{
  "vocab_size": 13844,
  "norm": "rmsnorm",
  "norm_place": "pre",
  "rope_theta": 10000.0,
  "learning_rate": 0.000507,
  "warmup_steps": 261
}
Each number is 128 + 24 x the weight over the matrix's rms, rounded and kept within 0 to 255. Layers, rows and columns count from 0. Numbers have three digits each.

# layer 3 MLP up, 2560x640, rms 0.0236, rows 1816-1852, columns 256-383
134122126165112070124144168142105142129122077144180089132180124139133132099130128140075146100152084122091105117160155131149117126133120144133145126096153172073097132183076097133131090158137162149156139108138125108119120164110158081147097070122125143109127174187150091146070133136093127143101157144086106118178103115159143152100083149142136129147138165159142144149132162116088123106106
210169092130156136142157137084136110133135100173115148084158140146186114147114119108148121169121097131178153131110188106133137141076139113114102137147174122115086165103085143144113115092151160119166129106116125188135164101126111105129160149169107107113111083156127090121158138067142154112158119110129120119081153090154114070088108167154097094164092119107128114068133093130098140130140
114109126082115111112135141145124116134153123124119115116173133127129146153091102138123144126108109125106120133157155115129137082147152128150123119110145132113121112135096158168163152141103146156139123139170145107157133098124142111142153090138121128158107141124134143107147138117129122102116166127157095121115158125064144141120107146112135121115130137136146137106137095140123139090125
123131155097138103125099076166105107153133088122134117111106179127113123125112120120102123093097110108161133141117121121137126122124154152109143108109111150110136153125116102139153127160086153139111159147116121124094145126155120126142112165093117098151127101156131134133112127148118120138104137088133083160143145117102099112123143143133135146106095139136126114142137097166132109153143
145125139164116135142141198128113136141150126139121115066130153148115131125109105109116128166103105133153138116127113143148094126114096118114124127154156154108101136115095102119088139110105106120116124160108143144125129099125132093140108130109114141119117106136105103147129126103171146168100112126122136111099155108124104152102134111135145136136131105119089112145141142186108101127128
113128140169143106108155119104151093110140152154128124141101103116156135129140161113096136132142107100128137172075157152149120121125157100143119110138084095156108097104120112149090168098131131098125130155179129118125117143149149137157124151120155140113142064093110140105100112150100141105097116159121126103134097119160112154148127101119154124140126153132094105087164111120103120096159
124105115146134133155108095133102141149108123141163147142099144131094098135118135083123120122147115131115113155101147074127169098118108143142134143121128102116134118150124133160123121128164159136117120144146123135144141158167157135114117104166153127150145133133134120097158108160123095152165107118122148143121135133140115134114164132103100131127087134126098095149100109149117137157116
104111146142144144107150131130123152129134148150106142109168129156121098131122094150133118136156123132137109111144073126100085085148108152129169157090134139096095145177151146125152142155116136136134132117108127146109123110149128154118135161155153130121132150147124140085129126119142119100162110165161104101120134152127165130140127150145127155157148132103161138100145115109134122171119
070124106141110114113159113106115149137161114121129113132105123091127176133147118119066168114128144129157175138093142126113117134153083127148127126142104097113127134155117135116141113145116163144118077118117134107095125113121115145106150105128166106140148107118127147142107102139107127145150121128130109146094091084096166120152156114120127155117154133151112097120096076112114152164152
094107136108134110133127113133129115108083119144147123144129151133168143122109136126102103106149163134103150143136107174141115110159082148140154111126112138146160119109148134128164148118142122113105139151112106131146129147102157125123119114103127124168123135091098096126124156130122114132146107111138149121129158139138109134122118122131132145130098108096141134102121151078140120151165
123133104145099130109105133122153120133124134158152105107095152091119136131109128092124107159126123152127115103142073104097105135160085130118120120138157143157117086146154121118164134176138148112128169134145146175114134148107160116142107110125138093103119120168118121072131135179084100104149138116097137138155156101109102153150118157146063141151115128087086126117110143109130144107123
122126129109134123168119137145129116142112115141121087072166143121128077151119145138108108154110109130095147130115158143136132146120152139146143134116148118196138121125139116133140112116136187113134163137113122129117088111088141146154139130099144115097106143154128113138128099116122150099140112121119100120097150127135166133140138102169139134113110111134135095128152150093125150147113
094082178165075158123115149088136136119078118122132152148101141133145168153095179104106128155112108119175185127113127141159134123133170093161073083194100148131125130137108083062137083105134148118130122103138159135120097105081130139126152130135128134109065108147153127130136150140125134137095132119130129155142082101118107080139100152152141111194109170111157078140131127126098121119147
137123146118126134097110086123154127119137137113104123089106162146114141166119103139156096120119127171094146125143136097077123100113112115128088132168167129143114156142156121154113122110164110109117097130157109145122131150070110097144093163155135117088146127145119147151104115147153124118116102124114118134131101118162125124097150101148075122127141126123137076174157131137142172146111
102140113108136130109165156106129132141118111141146146148146189149108119145144142095143109116117156167153153114114159109148143101105139149112082118147128115096154104091144133180137158123146091147157143108148139135149196112134193104113119099154120122100124131166082119132149130128059106115104141142140115137150116122136133134125120140169127043139125124078139125199106131167155123156130
174148096156104155121124130129164152150099181128150153097175140124181209100160173144171156169168129158160159083109129176118117160169115076117080143098110069173109139152111120106132141163144091142079152091127183087125176071158097126173112118122094140180171102102137113106134094093120087071139119070063114151148146095116119176152057083133123107160116160126098124108121105186104123093124
085099135126136163125139131168125104136101144057108110113102110107126114105108178121145145132131185173115102141111160095094128102152134140106129098113049093158169172178152127175152123096142096151154091124183123136157118121156120163106127111082103118121111123151093146151086103118138063150089157136113075101125133158106167129185155081144121144091141123152102120113103094111123123115068
118147142133161132136129151133120123116157128150135135145087064128160078082118140126090111109070143121156136126086131126084078128112140137109157154120109141102104114101179138107134098108099098130092127145123115115183172124141144123131090078166167144109139090097128142116122077123113093124156137123141139071090129129170096086167145131114136142137136168123146131093133144126121103162150
125122124124098140101086108051170112130093147112094112135137108138167156128112084140135120120105130117109167127107079158124134120173125089133144096163143110134123162123097120099121148123127148139143158158129150149121099083114112141083131147165117136113170106114114143128150163168111124140134136116121106139151148100117120135133118159126124084121131113141101123116137168148106140166142
125093091158106113166141165144107145126117153123153120076105096131142139163073112120119109157073122119112193179119098114181144117140109120075152128069103101156124070127163089109100162121138101166151096136162128141167119141109115116126127140127145098164131081133139130124104155191147107160124151106172043150069104166148099114105086098100155167085134147132175134145122127155103122144121
111118132154130134121107085153154129108137167100089115159164137138115155106174143109152151085101086116098120178126156097129100136144099116158123116160102148136108129169134144175132146149098095152111123108123076157108139182126156112128090109087169123168111149127167120136124103155113113118139138111117122148128154147136098084090141109109114142130092151156154111130108113108113137107102
098156136120104104131130137126130118111142122159111160123125147122115202171078140128124133109094137176181184143162165158141155115123118108128075135121152152143112168152115111154150129121143102163132139138101127135124103112143155131151192100126125113115141145117147141136110108099150114167148134132100121106141115121126161116172127114151056125110138103145166117128111108103133169132132
114127120166099143156113141080145138152146153135121111123154128165112126166106153115089135129142119146097120121115073114136133148191139117138127134127145157135134155126128097122096107132120117116109151133138110140104110085141154124147152172078144125138126075115164155139168127113099120094150138122101102098115142146137090130112104152120126117127131131118209172163121133159150104180125
102114133109118146129130142180165142136163078145168139122128096089144117117142122140154137147117093084129126117164116143135101090131129134148136103121147124122081148151100113142137149147152113161159117136100151145148121130094111116133145095164172120092110125140148149137101167110134146143158151183117099120161098116148092119085098128115094150132132140115173178113103097142119163121117
096133089128143136116174099131125133144108138133115117151125128132113151133162150097184120155136103108148130096137106155151116104121110088115103123161125128162185130131153115109108096145076112111138150118131111097152091102118136141129148126110137139128093127111134117172121112137124133130083158125167163120135137151151087114155121109116136134161148164160136119133172104117144132132147
134130088135105142162098141166127152127106148097105145151155149116155124132110161145137125124134122090113137144141136107134170120121164126153129122162103131106120144120176105117114157121116121158139111128101110157123110128113147116101098102108171128108075141111141140099153121082139152108140140117118110083142153142144143131125136173111151121120132109124134122117106130095113109135131
151107184137116117128151159172114103079117119115115141101146129072185135125132132104103143127177118152133159149138134114076128100128124145136121150130146093107113168087146102067125146158131119125118150116097088193116130115173089133180137135115157128130117117131141119199154146102126120149164137159127141091098074127122149115143090144148141079145146146130152154132127148072146130124112
083119119133172146107135123115143098142147150132150094123093118141098091139175118155119145123105155153107081132138115135124109137094068139160133132117116129131118146101143119149107117145142133135139149124089117136109157130142168147112148102155122131090106143168125118140073146161156132086129153159123142157136123146164119127158094148136119159137151130133148120158113157099107160158130
146115163171142091101134078133111109098184141075124090139114122119092159170133148106148169144171065136092167063120116129133128141131157134033150151093097156143148117161116114142127105107105110101109103125170169125089150150138090150117147115113164144116181128120129093102104134173146133148086069150170144142136133152166138152152089064133169139144113151121123113099155160168114083101133
111140128094097133125092142122126122178093111122105120160140120155171057092103094149070134135102159119117145070115119114121113114144105131132141096119116109144132100109121153094178112116151154143170122116115136097153119095107113114114071098143088124121155118142136152165122144100146107123140131106142151083152145091143147117149184151139116148146166093144101100154119083120119135130179
152122108178120113122114129153136141133092103151144101092106109154144143114160127173147114135143148140138118124127156126112127134108076103108132139111093089140138149154140137101164151113165123116083132159141100118096154152113112123133125097140135114137111126154133101123117099144172106106127106123127119135132097140161148160149155109152129142101149143174090137106092128109133145148121
124132156099128095129157145098140121096134151095156143131094116126171165115149146129151118132112154114189159115116165115119111143115119155108065122101127139154127119092085106117133109144129158110146099163188112120111153125134093111137091149127135141124169153152158146097116138090152070084151113117132127105162099154090145130155128140128109142165101129147127116159098105117134110147136
112102145125119134148172147092096144140121150137086158176105151150136130157112121140169161151102110131166150134150146181114115143123132101144176113151098109153101098106145123145149133104119116142097135129122140124129152103090107141139165142146098128138143108111128144120137156190124131121167133095126111103103078166146134108147130110089147144130134138133112150100114100119118138198121
146108138157127156174149149109090110118120109127107093114089142104117130115113167099124131140107107160134161107152174161130159156096077130102113098096114120106141167130116164146100126173093128086128114141098088107083173127125128151121121135167125138120085159133103114094151145127119131168101155090127110087133150119136138129123172119132159118130116149110067071148107120103097081146145
118131172090135171130128167079082127142106096163108103138099123144162116131154110150138106147112176073090135125151147125117138120136103142140129100155144102134111137146121128134113132112072157071153130111131105081112107155128150128119135089116124141098134134117149142128102161115117143129099096107147149127153162110102130145152130135122185125115097103133159109109122185156132117165142
138068153175133104118115140144112132157140123123133142135113120091144152125118127112122154118112118114118138154124159128143157131151154131113128145115125115144108142107136127139130171112152120152127080094107118138078099112167107196128155111150185111145124083106094189131126129115081135146118154095127091143110101117142149159154109102120149111148159114106136081108137112169094151126136
150159118133102128145164168111134121143083106139174154111080151095120130157158120111184126126147122160123136115107114116152154153102131126116160096099124148136131123131095108124126108135174142135158124129116137143101149104171101129143133155160093141105147125125097155138149137160147116110127155127091123109115110100121118122127122153152184103111138123090148131149127078163166136117116
# layer 3 MLP down (transposed), 2560x640, rms 0.0201, rows 1816-1851, columns 256-383
129140131138137184125122160141147109107105126145150116129140172114123120123099153144125158154150111112172120141139111146075120096168123124118144131158140142146116145090086129123130090140161164100155119121138189120093138090091167106086120127143137165112125126121104140127123114129124127139137157166110131126100104134110115147129110139128099079099124146150113173128133131128109164125107
119144101084098137122124136071154136132154153172143135135116126125152131119121133163132113145133100102118132137141145106114129152146144134158109132134126123115111132116121099154128105114126108138152165159132143126129129130094161117113118131116132036105127106124176117114149126104110112129140136149123136131112120123119091140130114177091122088161116119113099141112099118146118118090104
134120129133130132122107100083149136110139114116141128131150132115110121131092150127132112129081161120147138136127168122167163105148115171134138134133128123111103136170134084141120134139164139180144127099100158085163111129118128140108090138114162171135157144130098170112116115128121138121146111133138136136125089114149100137125136135120134145146092107141097143137077143138121145142137
089159113133092144116133102107111138136139102147150122141121098136136107113119120114136124142105121121119101098152171152085103127165164184115116119112113127079157128138147135098122124152098134127128121108134134112131153155179157145143128117134113141124121175129090127103097135140131125153121133113151125124121137124157118140110087132128150120156168114134105110129131122115121101096133
151084106132140108125133134117136138127139108133119124119138108142152165135110127131122139134096130120126146127127097141149094138083129101119117132115127100118146120127137132129135113127131135113106123145119116102108146141123155152100128136118092043136131125143140127182137135096155130124136107138155133141136143126115121090111109141107123125128187145120123135117123102131157127137130
113142176153133156128155118124129102148145093144129156127143140097121114106088118120131129106122133119133116121138137146126153132139065110122117128108130128124144150156120139139116137172115125142129134108099164100112132068124153101089084148143119074142107169099131113163128155117154130154099146148154117123144151106131157097105105108148149125108205135131073120110134117096172098119167
116166173156158125117109133132109117104140126128129167109091147106103147096099117148120174129107116150132145130126087116104115106122131075131133157151102130129164105129087135137136084150157127144134108090094129144134130163126126149131121122114118190129117117132120178108139112119117126158118157143121128134092095083139152099156152149117106175104111126106133130126130150138133098099158
115150150149130094156139126158112130082092109137097125132145120128106118121119119112112133155116120093131145124145098132173083119130111144160153126128120135139091119139130125154092137102111124133138092093152122135115167148122113144109175120119145212142088122128048133136150126153089123152135116130149142117122127158131085117133129116123111137130098079136165117125111141152087158089137
139124101101130132118112155106127117125107095114133116102110100162150123092125136128145141156121104117162122123149127109152135124123089102145111130106135143107124138139119124141149138155125137153126123132118138097132182143136139107121124165081137198141133142123171159122148144114129097134135170148134118100116131146149083106121168154133133110130059103123148117153131146141109114163109
108122101111148105108136161144135140147097132137139115103149096155125106148131159150157117128147116151167097138150115123166143141136088137129113132123148101126124104133162143125076152103122117179186145110207136131181155137130142131132151136103144133091138102145127118118125149111174141128105162141129133137096093117128120132131121098111143106132147101131118158151149165128204125146130
103108143120168114146146122122175157137117112134084145143134142137128103163104101092148146115116138134071138168122123092120109106139097137121123131165089140115169114142140110127156121126110089096128102078148127130155144174121129102100099148148131167121171146148100106128153101123094112153178180108111122107114177154094135111116101164134147116134200162119102115135113162128131084141132
161152124053107098124089143105134089100085072142167103132127124138113133113138123160124132178108164117114137138124146128132115142101146163143152114127087150152137153140124128165125076118095137159152144170135118147116143147140138139118129153086113175091144102087150147107179108128176157112128111134130141090147129107170180125152136094106142155106060136121152115153092114157138119068155
132110134148066158123123123125090150092106095140098100122098163107118131122107133115123102143166156131178163110128099107153122162110096122114145167135154130176157152115140140121118131092133120144127112156117142115116069098106111148122114126119137040158118119123139144147100082139146109148111127134144138129111104133104130162099059130126129134139194153154142114126087130127123161112150
139144101102129106153134151141145113127095144140168077116099146106144125151121156162130124162103154127109125146145166112092096058136135155080120092144172125135159132105148131121128107144136118098141105110154152174145117093070119154136115158123113188107114125150116098128128129123114115099145139194107105115121095147101127127137130127151132118119002131119105097135104107144155150108132
148117126162122118118141117146094157099129143120132119121115141087105090143160079136138137138117127123145141104124126155088147169134146149138158128151109172144101098113116125173107115103147144141099142166140121134138111127154121108037090112129180002121176101137112109127120106158179104142111092130114147151102156145125193126126115170094170182102228108146080141102126115095082118115098
119137138149111123145130099139131164151133147127145142173141113137111103123118118115110156116123125114153139133130118144109143158107132130132158157132149135131117119134111133119114127158128150129090114104109129132123098116128109152146150127128137000138135118141120141137080095116154141125085128131123130174144128137122136112125126163121122139145255133168107129094144136134104119107116
145128162161138150130114161119107125105107115126092142102133112130146103113119101125117134152133153114090134136170163143147121142141109136136137142124161155143150137101090159136125129133168110137119134157132112160103138129132108100118141137135131204174141129134094103129105140106098139105132112094158153123122117158141157143132160102122098175119018119124134122123178154101079106131121
123116138121122120096138127092073153108180119119119197166153135170171139064121157105116128139138088112133129098139120134113137140125114168105128128103092106096083122185093166104102151101112130103131155083115134148143162099160083111120115127123132112111106095148151143145111165132106112119143129120129123112114164126146130117108116159159162160157051135097156112129152133114161099154144
117133108130095125118094118134151117132194146134138105129088174112182171123132150156121153134123176164137154136129073110084155111145142104136127117126150084122107184159110106109126118148120121139113134103124128147157191139125110138131132129165114059133125125078146144114168176129148112156118145123080145119095148094149125130115116140155109076150183146141114094133129148148100107134129
128189110147065090136113177113171124116153142123133138161148180172155154148148130164083125120159114129107153157097135087127106134132156131171121139174135088161125159180146147128146106146128213058174085147134162110137168107108101146128096070127121183105143075132101114124127168111132126150125165156140120170093092115165141146183106161159093120167071185137137131192114145122158137123134
121133155117109136122121128107136114163160100144131132153124157134166136114137107115144136156109157151129143092135124119127130114131119135111131123132120127117109156117104133146119144155090121131160125105136149114123095147114138101126120122103121062127132142126156108133154111095117134127090138119121104133119154131115119090131108147151152104136181156110146108117143093158110116144139
107149129130126113141148101136135105160130128154076166117128104129112144136130125120106104119101162147147137156175107098136146131113107152109093159094169157144130129167174124134158144092098068156110136114154172110168121091114134133119170132104162103104094099083136114135116098140142059191126129144090118105119166122101146108148182106176102106109122083132137142085108071161124133108140
130145127130183113146159162136105121151163122145112121125131140146100090099101134145124137110127123124113095118100096124166114147132123138163108131126144132105146113113129150157124126129099147125115163107127091119131128137137146110116108152139131201121115141143126169135151119115157131130106159132130122112067130115144104100128140157137135152109063106123126121143144100125153098152144
121094133113168142099139129155097123139113123130131138098138085110161181162164112106124110185157104144090159156156162137127157146140154155157164117119137102149109122150138127157132106119117162164153121175135116108095133110149155117124138140124122112173134131146138110129128119115129125110072127145172091118118111106138111135148149119113135121134107108098135112097131101118138107111133
145146134119145119097109125174119144134171145096138133110147166167097154146136144143145090170155140132088150125141140127128124099152115138145125156155138124144111137135179162130127102094102108163138149132136166137145101158126097110150161130137155190119167135101096120174146126108104116119151140137174160173122155121149101125125135084094136114104096085164108105131139108091135136142118
161078111147127169111150126133142114129134145132066139137131120123090105150151142087165116084134157168129131132138110151090128158161095150126160135100167108111070121155125127156118118157090115139108135096133153126104139118137127175145096112117155060156102083154121096137145105154117122126144093131133160140100072110106152174144146092168157131084125081151119095145111123119114109090117
079105136123101122122138129128171137150128162100114121128085087190109161148146142103153074136149131122138148147123075132107087120104182114132089091131147088138143112142135165096123161162134083168077136146124101120108127148068121090164157135125153088103165122133135142131154107154127081095133123125119161146132170162150138112117145131083125118121070144152181117150123132155122139074074
103127121122111157113157119166166152154145170128106108100097156156128119140141096135128139148154158120122098138095128098126104118125189124149151132143134129124150109138119159121156109117170138139139122084101135124140123091117124080118143128107103202131128186131101107163121113115156162175107139149078077204086170144134178118139119130092127133123105110128113167172145101144150122114105
157101216181140116098096077134135143115162174134164101105157090124153169142159107129134125162118106115155137131112097094107159113136114128104138114122157089126183114176021137130122159097113097142124063157139130149134134109117159127175120121099137052171128083116129116139058118127091156122145134110092136139161152154092149099114096089151113070116137192136188132114096153088175134132141
134167116075141092152130116091106151117124141180128142128105124129182130144163161133104098191129111124116147143138113150071151090147125167132178114098127141162151142119129117097158145114105107146169101148124137120123117128120134119180090142147091161139102172140152134133175120103166148114131127094102140142101138108152124137163157118116154115123077131157101104138148117130096102123130
132180127117114155108108117142132151141158130091133139135140144167123149125164132118143129140148148113080088140103135119124121089130141134138142143135101121145121124123127170126178136109126123113104131123140119127133114123162111128147144150164130169096098136170093124092147119145122109118124142141146118103152101144121167127149140124163160115111061118123110112137123139174152100129156
142180147104115132139101113097086146094160128122101160115130152100156151146116145122134169140124177117150153113105118117133106127179127162160122116116131151124130151147119126114177108078103105162148122106140143153142129162140135109146098091154123166071112153160125094144109157112163141149144136150151172083084120140108164116126136107109142151157125093148130139102119111098116142122135
138074124149119137126119119130114113125108137151130110117134166144143121138101102130121121122131114110127114136146104135086152152166108133111110131125192149132143121155108142148066158156096120124124130110136132146154150157126089106137146120116171098153129140097144111116115164215123112102149114144129134141093138118116101150137084132120105089135125162131090136142129112120143094116139
134096114119135111141134158155107115178143114114130108101110126105119133132101161112130104117102160157157120103142113163152161118145144108127120131112108110130086155099159114157114107162118118082143145093116146106108132160119115162139114122172121079129116156168129115141132133126120061161105122123173112107123144083115129093111143123143110176094231112137093118154117116134140148093124
116159171130124121101127115145098113131167107150123131151123116164110146146116110156140139116137121153126136169093139098128114130128140117142148118077103128131118120116111122089138153089104146112130091147147114129126090129155121137138117121133120042133156121134128137140116086116119142136121127131166132118123138117092107111113115134130171113106207145144127123093114143159132150124123
109129153130119114149133117148131138138136073145123112111159156117118153123128169095117168095134134134148089113098107139141136148155132115149132120125128144174087139109113090144164116121137098134117078124127123129126105089196121133102131142133158179105099105135145147103134157093089171141128138143101143125068103142121133167104104132148114162148090114111134064133116118142089113120096
# layer 3 MLP gate, 2560x640, rms 0.0238, rows 1817-1852, columns 256-383
093099112150099138073136106166085142103106148062125076125114129088090137101146125184096166085148154178081076128179113173077112111120164139117160106097149168141118086142167119147102210158131118110127140114134147123104108150153147149152106099110148142164150155095106091160088128162087116132137137182148132122167131170122186114204162084136141171096139121160173134132115185122125159135120
103095133172139140121134118119143104144131145114123122122122167106096155136155123105126159116141116087105134123121142110103124100103124128101150136137125091126151085161119125157139146145128144121134124120140119130118118116133130120139113128134111125117135113076108102151113102126143120089160165141109124106141122130111135108144124125168121115118141150141121103136149127162123153106109
101118155141120127166096125120133126089123121148115163104150110107086132168114132118140097086134123143090146105113088127114134153122153151108155147134160090111149131148105139151141122131092134135138127136138138111132138132131119140121117101139114136131160133158137112100136125142148153111103141150107156148102130124118095110152139132119144104109131126120115137146164148087127092109120
100157134106125145119105110138127089153106125109080110130112112145120139109126126115155111129096124128098115142132128111146126090116150124119121115127095131151164136137159112164152161108133119114112122165130098094120087141153147173150129125134169120116146170121122146146148124170114117104127159144116152137091114164165153086150115130111091142106116134134130141089098100087149135151121
103130111114179152143138125128139117126166123116122116132130136103124094121111126104115148123182150125124085129161120104114127158132103116105135102101150105144132097130139138138090171157104110116111124057129124135098149135114143119142134066139130115099111149087124088149122115164119096090165120155143163126120146131125129117144149130115157171143149127156126097128142148107121079139122
155135150126115154110128114114161095123159150092139135119158127148130114139140084152105149137126145124154074150106089111150171128089138156125151132150131133137138118116114176101126132149104094146142122154143164133139137146136139127144089121152124143147162136130156123120109113149134122105150120148141130129116152142104113097081136118117161131107138153108087134125151111136110128131114
098119135115161124102118136146135115111134119145123163126165119117102119123105118116136118118148124114124106150198146140140143117120148131141166144135159130154108098131176165153150123137103097123150114088122129129128126128138151122136107092142079132128098173089159123158136135173127127173132160120116122076131140129146172132123137131112155128136146155118105156135166144111113112140159
110121112113121128112149139090105144124118125103126158170125098126158162112151104148127132150116154106143128097134082120135130105130141104153096106156106099102132158131125112128112142119101104125143148126145109072112134093110161161132151157141132127132143146144147161146123087090125111147180163114138117133134100125136124148093135153160135139128129099105093141133120151120135117111154
091120104085122155130097100116155101146110144119128120133127140175132134115143160122132108141103167104147118134134153162143122132110146101130145115093113105140117095172138114147161114150090107105155099105144117153132140153137118103176143115132068090144132125136094127154119119139138158123150107126099170120125130125072134094165098125175119115154096132137128150131119148132130160136113
084142119112111128112106134130156156129124118101132103086123128148110132106152122103171137131154174166127150156157157117110115100111106124096182172164107089127136133119177122136108165141151108150138154115077129125148141161148098077121104118140144112124176129118100145123149113144152145110172123135172144095118163181110131132117096142092150181133147158137131136121116110150151156125126
131155170079131146161112145150150117151063139123109116131147100137141133140111162130095105160134155106125124142151148093144118090160139114169133120136134145155142120160151126147116133159154130173139144154134156089099132120124139129142111127118107103147111125122133159146109144144155131132161158116126172152155127053105121146092089076130123119127164101106116145109135133173155132095119
138160124111150121117138097157131124116147130130107128093173137139158141131139148137140117141162157122076118137172111115121116140099113127151134134135146125150150122144158105120140106134171103120110080094148158142152145178134155143177160135129096117162163127146098125179160159146144140108105130132118142148163162117111139130125111094117124128107145147142095149139103136141102134102108
108120098122172179113121113169141138142132144167109123119136108124101129100130129187149095127119103095147106133151096104111122117154147153152132124106139170121111096130126141139099110115153097132145163164101123134141131133114125109085185171102140120144112135110148128132123143133124160124118162123125140152123112148075126095104104137123116153113111141109115148105105142113147161131100
120144162114141128146093129110143123144158129125150166125154099130149190177128098180096146115114084097090075128155175121121143154128104078133124147087116124124113160174102142111129129127126122099131149129138138108114084117078102118144144147133092129139131139134167110137141120129133150122153134109149148141114127130144101144092141098080117155134121172160123129100168112110103170140127
131069161137123139130180131151076085069146100133127134114123145137096116183133120129094109038142088136106109149106173059120183090098153141128163104131159121089123157109126146139125148070145144100205135136168118145140111164147125161101120123165087130107109196175088126129165208140069171159140158134152174088125085148127120142060173160135146111106111118113151147162180150090183129177129
121116159103145169185133094105159074105122183069153091123103144129112151140145156139113108087124123132117108133154138106119132121108117088132166087135123144135161155141114036095154161091120124151167137137153100110141118126091167147110160108095134135154089119154154126161140156150123103132117179083119129137185144146139146146157157098113151114144149150129094128133129139075129168118089
123133109162177117111106147113175140166169127124120146189115151127162105120122123141102165142126107127113114093136116141145111116107073070124125143087127078149159088209177047110127095110110089103096153163107087161128120127138109155168159124135144113142110144082125151183171165157122119117149143151127128133135121140135155176146149138131109144120118098142171128131180121138133121151144
134129127113133131115101135127121094129146154125127110140115084100112137132174144132132120164130106135090115089092153127131135144171140140141137140111145114168170126165129106120106159135083139067094120112144125110108136142112124134108078126115145138125130160136113152145151104086086136141049099122147113101107178146087085152131200089120123151112126135088065123135168146146140120141092
148180106142087115122138142153111151108132146149162132130109113117171146092138123180081132129130083091125186192091138126164125101149144102132141124115100086152132103145148143144136139137111131105200070156158099132160188128063125115125119109071100119133203084143073104128089158159144142155131145159149061161086100164142158159179068152111137112102138173179147112179109116152077154134112
106129123077151111122143186142150158137137135165159130101088119096144107093099165120104119158084147175171118112135122086151166119153133121112159106089109071148141188101124110117152117149147131146158136132105176103136104083141130128126181201175111121117160103112145141139148130117155144148081113138118122056089147121140114151173105169143103112138165086162140107110120102144131133166165
169135168124111144062125169144122139152154161160168110113130102131137099122114137187124120147108099104083108087116123079136120113128171156086121138118109139105130115130157140118093123127121154102138155100120118150129142121150142178113086164112126094162093153167172162135128158113151165126098121118160124097136139116178156165122135143107128136104084144136131124095117148108107107154121
167124118126132141115141122135120117125137146117134175124152111141148150119107176068151102117144156162135149126081071165125151131080121106153118167126153130154129144089118110082103106070117111126132111089155099153109177110151128110116143121102180139129150105071093120143128153102154178096082103093166118073103135117126141133128098078151155111105093133085148098131124126155111108152145
121129121140118114109150119119132118114171153111143121131124148208142096164125137129114122106131134145091115176117135115097136116097132186121103138163103152106132118141143159114094155102146145144101140114134135146174112117120145096145096131111110133103122087117148135115114117151117132110137139133128120109121135142103142165162113131131136141101135184188156104135091147120129121140164
101104150134146106118149145093152148109135135154145136157132123129095117170132126153095139134136137087131140152127186143126127118173133137151135113129139133086128109181112123176111113127097129127082132135120113118094110133127154135148157095122138126094132119161145099137155128166139136154145126151117168173116086164115133132187101113100126090121135108128095153160121114124132135105128
115071092151117116089163154144066170143139115097130113082140115138108133162105110126130109142149152127142093166147105173151084150147102132170142130096110123130141111122118113127140107150102135120103175136115128131147137145090106121180105162111104147152150124144117091155141134100142119118151135180130131146157097172116141118101119103123118138112142133088125112126135164100116140101084
171147122145196118145120114107121164148149110144141144097182152122145131145087119150099136120129133167142126110110173130146164130171110136111136166122121133156165108080088122122064112108091148072131084107177154137157104105126103122128153197105131157139078192137122113093119182096092158094116147086095130142116162070075111150143119126158130165120137082129123078081114148140128140153174
151119141087089105122121104174184104130143122138122108072172137100156138129120119134102181136118106134116107130094126101152142154126119122148105174109107148105144113154113138113128104128098116104119094123116112147115120120128140168097094103134097114115121098124133106128145130104154106137143090152172124105135101133086130106149105089132104147146143158161112103137115134119124142122124
122161175098133175116136136114072156127072149167179107114096120115169133145154102091125103130093125136153127088149133155160119112127089125166095123135166069117133160093105115109108141102129121156158115126101108139139123189136127146105100132117165117120105112153116132097108146131127107110173149074133100148122177118073146106164143121124091148155139166088121098120131165115121139147122
117100108159172091170112140110171125165106114129150144138138103096094130149144138129131141124148126171157125152142169153104188184152101093132135146113158143119101138091106150145097122099137127091143159131120139118094137117121117090105122126151115123147131121132102130082116122093122114117157140109119115113086130102119150126141131137125152151122110118129105142098109148164148111092144
105145112113145124111160124140100107108131138124150153090094143140138141107130087104137104156134099100157119116155099150157163127181113125126156141086113140171114105107133137105117109156136156115085114128150132103162137116148160142104138152112131115147129083087197175112141133118156130082157129120122152111151104140118134146121085137093158112117146130137136137135125108110086162083174
116119138129103168167102129116174132147157125139159142126141115080129136108160118132147134091108132174129154115086102084131098121146126098120122128119128083139095133138105129169121186130157143118100168163160140122097136139119147115150152113133129117100106146087133104120126169138132114115149121135144169131114149121113132146104155118118127158079127093130127125086083167158113159124129
134144144116117157108092121148123148149141134115133084128133135127135088123128131127189112111142165092128130102116137133150151104145152163129123117142106128149144099134152116147119136146180165108151112131127116102163162122129116115113129135119130139120125130156151157153073090090140149128095142131100134128132143112141117112118092156154126136120101129136102120106099115105140165119129
154143108102114142096121147171122142125132139141152112117140129155153147121050134089122136147126160093150109164133124122111119114111138115101120111114137158144118117139127084126148133120138135142152126138145144127160108154109132138151114095138100112157132142121138139155107091091162113117095103150131112121132088143092100089131121123146104156090122126122114156143167150143136177146106
127124107147126100121169122133132126135179097072093124128121140110104137142123127135124118122143104170142100162118118142135116136127146135122115133063125150179155103155110129172126146108200089148107114128121118139150109123151103100129112150128149127136174145137123124148130100122146084179130116156137130143117095138172160104129122111125076127137138143151157183103092108146111144073111
121119116139155163126115107104140166121145199135124148125121120139148115174128143155148100194120153142125125103131110152139141131130168128148164105099126105175148102147164134161112146103159097151144155109142111151141127127131134125155156120134115123141169113175113131167164117098134143119083089113136112113126117162114143145139108069108135128165163109093152126113108138115143120119113
086147119133155130101132090205157132113129127122100079103181088135159117051088151143126136142169123126133126094141190152072193111155148167162098160157140154135128162130154126131105134087126104146140132165096188122125121127154127148133121138119155100125102124103137135121117133131126123128122157101149143094092180133132151150122128090110140154120120129175119134132153184124119141157126